{
  "n_layer": 15,
  "d_model": 192,
  "n_head": 3,
  "n_kv_head": 3,
  "head_dim": 64,
  "d_mlp": 768,
  "vocab_size": 8192,
  "activation": "squared_relu",
  "norm": "rmsnorm",
  "norm_place": "pre",
  "norm_eps": 1e-05,
  "positions": "learned",
  "qk_norm": true,
  "attn_scale": 0.196,
  "bias": "none",
  "tie_embeddings": false,
  "parallel_block": false,
  "extras": ["capped logits"],
  "init": "normal",
  "init_std_qkv": 0.0498,
  "init_std_o": 0.0,
  "init_std_up": 0.0498,
  "init_std_down": 0.0,
  "optimizer": "muon_variant",
  "lr": 0.00977,
  "lr_mult_down": 1.5,
  "beta1": 0.95,
  "lr_head": 0.00702,
  "warmup_steps": 22,
  "schedule": "wsd",
  "decay_fraction": 0.616,
  "decay_shape": "pow",
  "final_lr_fraction": 0.1,
  "batch_tokens": [32768, 65536, 98304],
  "seq_len": 768,
  "doc_mask": true,
  "train_tokens": 216000000,
  "steps": 3391,
  "dataset": "wikipedia_en"
}
Each number is 50 + 15 x the weight over its row's rms, rounded and kept within 0 to 99. Layers, rows and columns count from 0. The size before them is the row's rms in percent of the matrix's.

# layer 8 attention key, 192x192, rms 0.141, rows 0-42, columns 128-159
093:27 37 45 52 55 64 50 48 36 13 57 80 46 64 36 35 46 49 35 52 26 59 60 56 45 56 49 35 30 38 45 50
084:65 58 40 43 49 49 08 48 38 83 67 58 56 56 43 55 58 75 64 60 44 75 46 37 49 67 72 40 34 57 59 79
093:52 42 73 44 36 32 51 32 43 43 48 48 67 51 37 30 33 68 59 63 75 36 50 67 59 46 54 37 63 56 25 45
097:54 35 57 82 62 35 50 52 80 53 66 48 68 54 62 43 43 50 32 60 11 36 62 34 43 27 91 51 48 50 44 60
082:32 66 27 57 43 57 32 60 39 43 43 52 36 47 44 56 52 77 33 53 77 74 40 39 29 28 46 91 49 35 42 30
091:52 42 48 35 57 53 47 26 46 68 69 43 43 30 56 64 63 70 46 34 79 55 43 21 40 44 35 44 39 45 49 34
098:57 51 69 51 44 51 30 67 66 65 46 39 56 29 44 23 53 53 53 37 64 66 41 61 67 13 37 55 55 61 58 43
088:49 85 49 07 24 50 65 59 55 47 32 52 55 48 22 50 55 40 71 38 70 67 62 65 28 69 58 27 67 57 54 49
100:66 65 57 41 47 62 55 38 19 63 54 50 63 28 58 44 77 54 38 28 42 53 40 49 45 39 58 48 26 45 55 53
096:58 53 61 49 26 63 74 39 19 74 26 17 37 64 55 24 61 42 56 61 39 72 54 34 47 53 59 55 47 68 60 36
088:59 68 60 55 60 19 75 22 49 45 58 58 57 41 65 77 67 57 37 49 40 22 54 20 56 73 38 46 45 48 46 38
106:10 53 68 41 45 61 38 61 47 56 41 80 38 53 52 58 37 40 65 41 30 48 60 69 43 29 56 12 50 45 15 40
097:44 40 43 43 36 42 44 65 32 48 58 56 41 42 55 33 56 34 30 39 69 79 53 48 45 50 37 96 33 20 44 64
108:34 65 51 56 58 44 58 45 31 38 40 26 57 16 45 35 35 43 54 55 53 55 46 44 28 36 53 65 46 62 74 33
100:77 52 45 17 52 42 38 51 51 58 77 66 37 26 54 73 51 58 63 49 83 43 63 65 47 09 78 59 61 65 46 45
093:55 66 46 45 50 23 62 52 39 58 63 54 26 59 27 62 67 58 89 61 55 64 61 63 38 48 50 53 43 25 65 43
091:68 23 54 43 36 51 42 66 41 62 65 73 37 65 74 69 31 52 65 53 50 66 43 73 58 49 48 58 55 18 39 20
085:49 59 38 56 73 31 37 30 62 37 30 35 57 52 47 48 33 63 40 55 66 55 35 32 48 42 56 51 75 62 51 45
099:70 55 56 36 60 66 30 32 51 30 66 44 46 29 48 47 35 57 38 34 50 20 61 38 56 55 59 70 49 92 50 50
096:54 20 52 48 45 46 66 53 44 38 54 31 59 91 37 56 44 27 34 42 51 58 49 44 17 46 25 59 60 45 44 49
086:19 59 75 61 82 35 74 38 62 64 60 73 63 37 48 53 55 32 59 56 38 40 59 71 64 56 64 46 55 66 37 53
082:36 62 48 54 48 62 67 60 66 18 53 32 63 48 43 07 65 33 87 41 65 44 60 37 49 66 48 37 57 71 60 48
089:65 61 60 46 63 27 66 36 52 67 61 66 23 44 39 36 59 19 57 78 38 26 77 55 62 67 69 43 59 74 62 49
081:55 35 40 73 46 55 68 48 38 58 62 56 45 35 45 57 49 58 60 64 63 79 73 79 66 29 61 65 47 46 54 12
093:54 64 56 55 71 77 35 53 50 45 17 55 52 72 51 82 30 33 28 63 54 29 53 70 54 38 47 61 55 23 30 47
095:46 69 63 67 53 39 55 26 57 62 87 61 54 32 20 48 77 21 72 54 34 50 77 64 59 50 56 53 38 56 56 60
090:64 39 54 38 38 60 42 92 46 47 50 37 43 61 70 51 40 42 45 47 38 27 73 42 42 51 33 63 37 34 76 42
100:62 26 72 44 63 54 55 40 42 46 41 31 60 51 56 63 24 52 47 47 55 48 62 62 70 54 52 69 52 38 38 36
091:70 63 54 62 49 40 44 56 78 60 64 30 57 76 31 64 56 43 45 61 23 45 39 50 48 22 52 37 14 54 64 64
096:45 31 79 39 43 44 37 24 28 32 50 37 50 23 57 57 67 08 30 54 62 31 19 54 58 57 30 32 29 73 62 34
089:39 24 64 41 73 69 24 84 34 48 51 48 51 54 69 52 31 76 46 53 56 71 63 68 39 15 53 66 59 39 31 43
094:37 38 38 54 32 57 49 67 30 26 62 49 66 43 34 44 19 55 55 58 72 59 23 63 31 25 38 73 45 65 53 21
089:53 40 65 55 40 69 47 56 49 31 52 85 19 55 61 76 52 22 44 64 31 55 62 32 64 63 45 54 37 26 52 72
095:48 60 47 64 70 54 38 68 26 36 60 52 30 51 45 54 31 64 36 65 53 39 77 46 54 46 53 82 58 71 54 42
101:73 41 47 34 28 36 68 33 38 67 68 68 38 58 63 39 99 38 42 53 44 35 51 58 70 44 52 47 32 63 56 54
088:41 56 54 46 15 59 60 56 30 62 46 49 62 60 65 00 28 69 38 55 37 60 56 64 46 50 49 61 58 45 78 38
101:42 68 57 53 55 36 77 43 68 49 21 38 66 64 23 56 53 72 50 36 62 26 56 48 62 69 65 39 40 67 66 52
119:35 58 36 47 34 35 41 41 53 41 54 40 58 27 24 60 47 31 43 44 50 38 54 51 39 65 65 28 59 73 81 57
087:51 29 41 48 67 60 61 26 44 69 48 55 38 55 99 55 50 57 69 63 51 28 19 68 54 38 78 30 32 45 46 35
082:18 70 49 57 40 41 59 59 63 31 52 48 29 67 67 12 46 64 70 45 58 63 43 66 47 56 51 40 52 83 57 40
099:58 48 40 49 51 43 50 56 49 45 54 37 23 44 34 60 57 60 58 87 58 50 61 46 23 36 60 56 47 34 26 43
096:60 52 48 43 51 71 64 08 57 50 56 38 60 38 64 51 69 31 38 55 48 73 41 50 51 60 47 59 49 42 51 63
095:48 40 26 48 57 62 39 45 44 45 45 33 23 47 50 37 46 77 62 27 62 57 57 36 24 12 54 63 33 57 55 30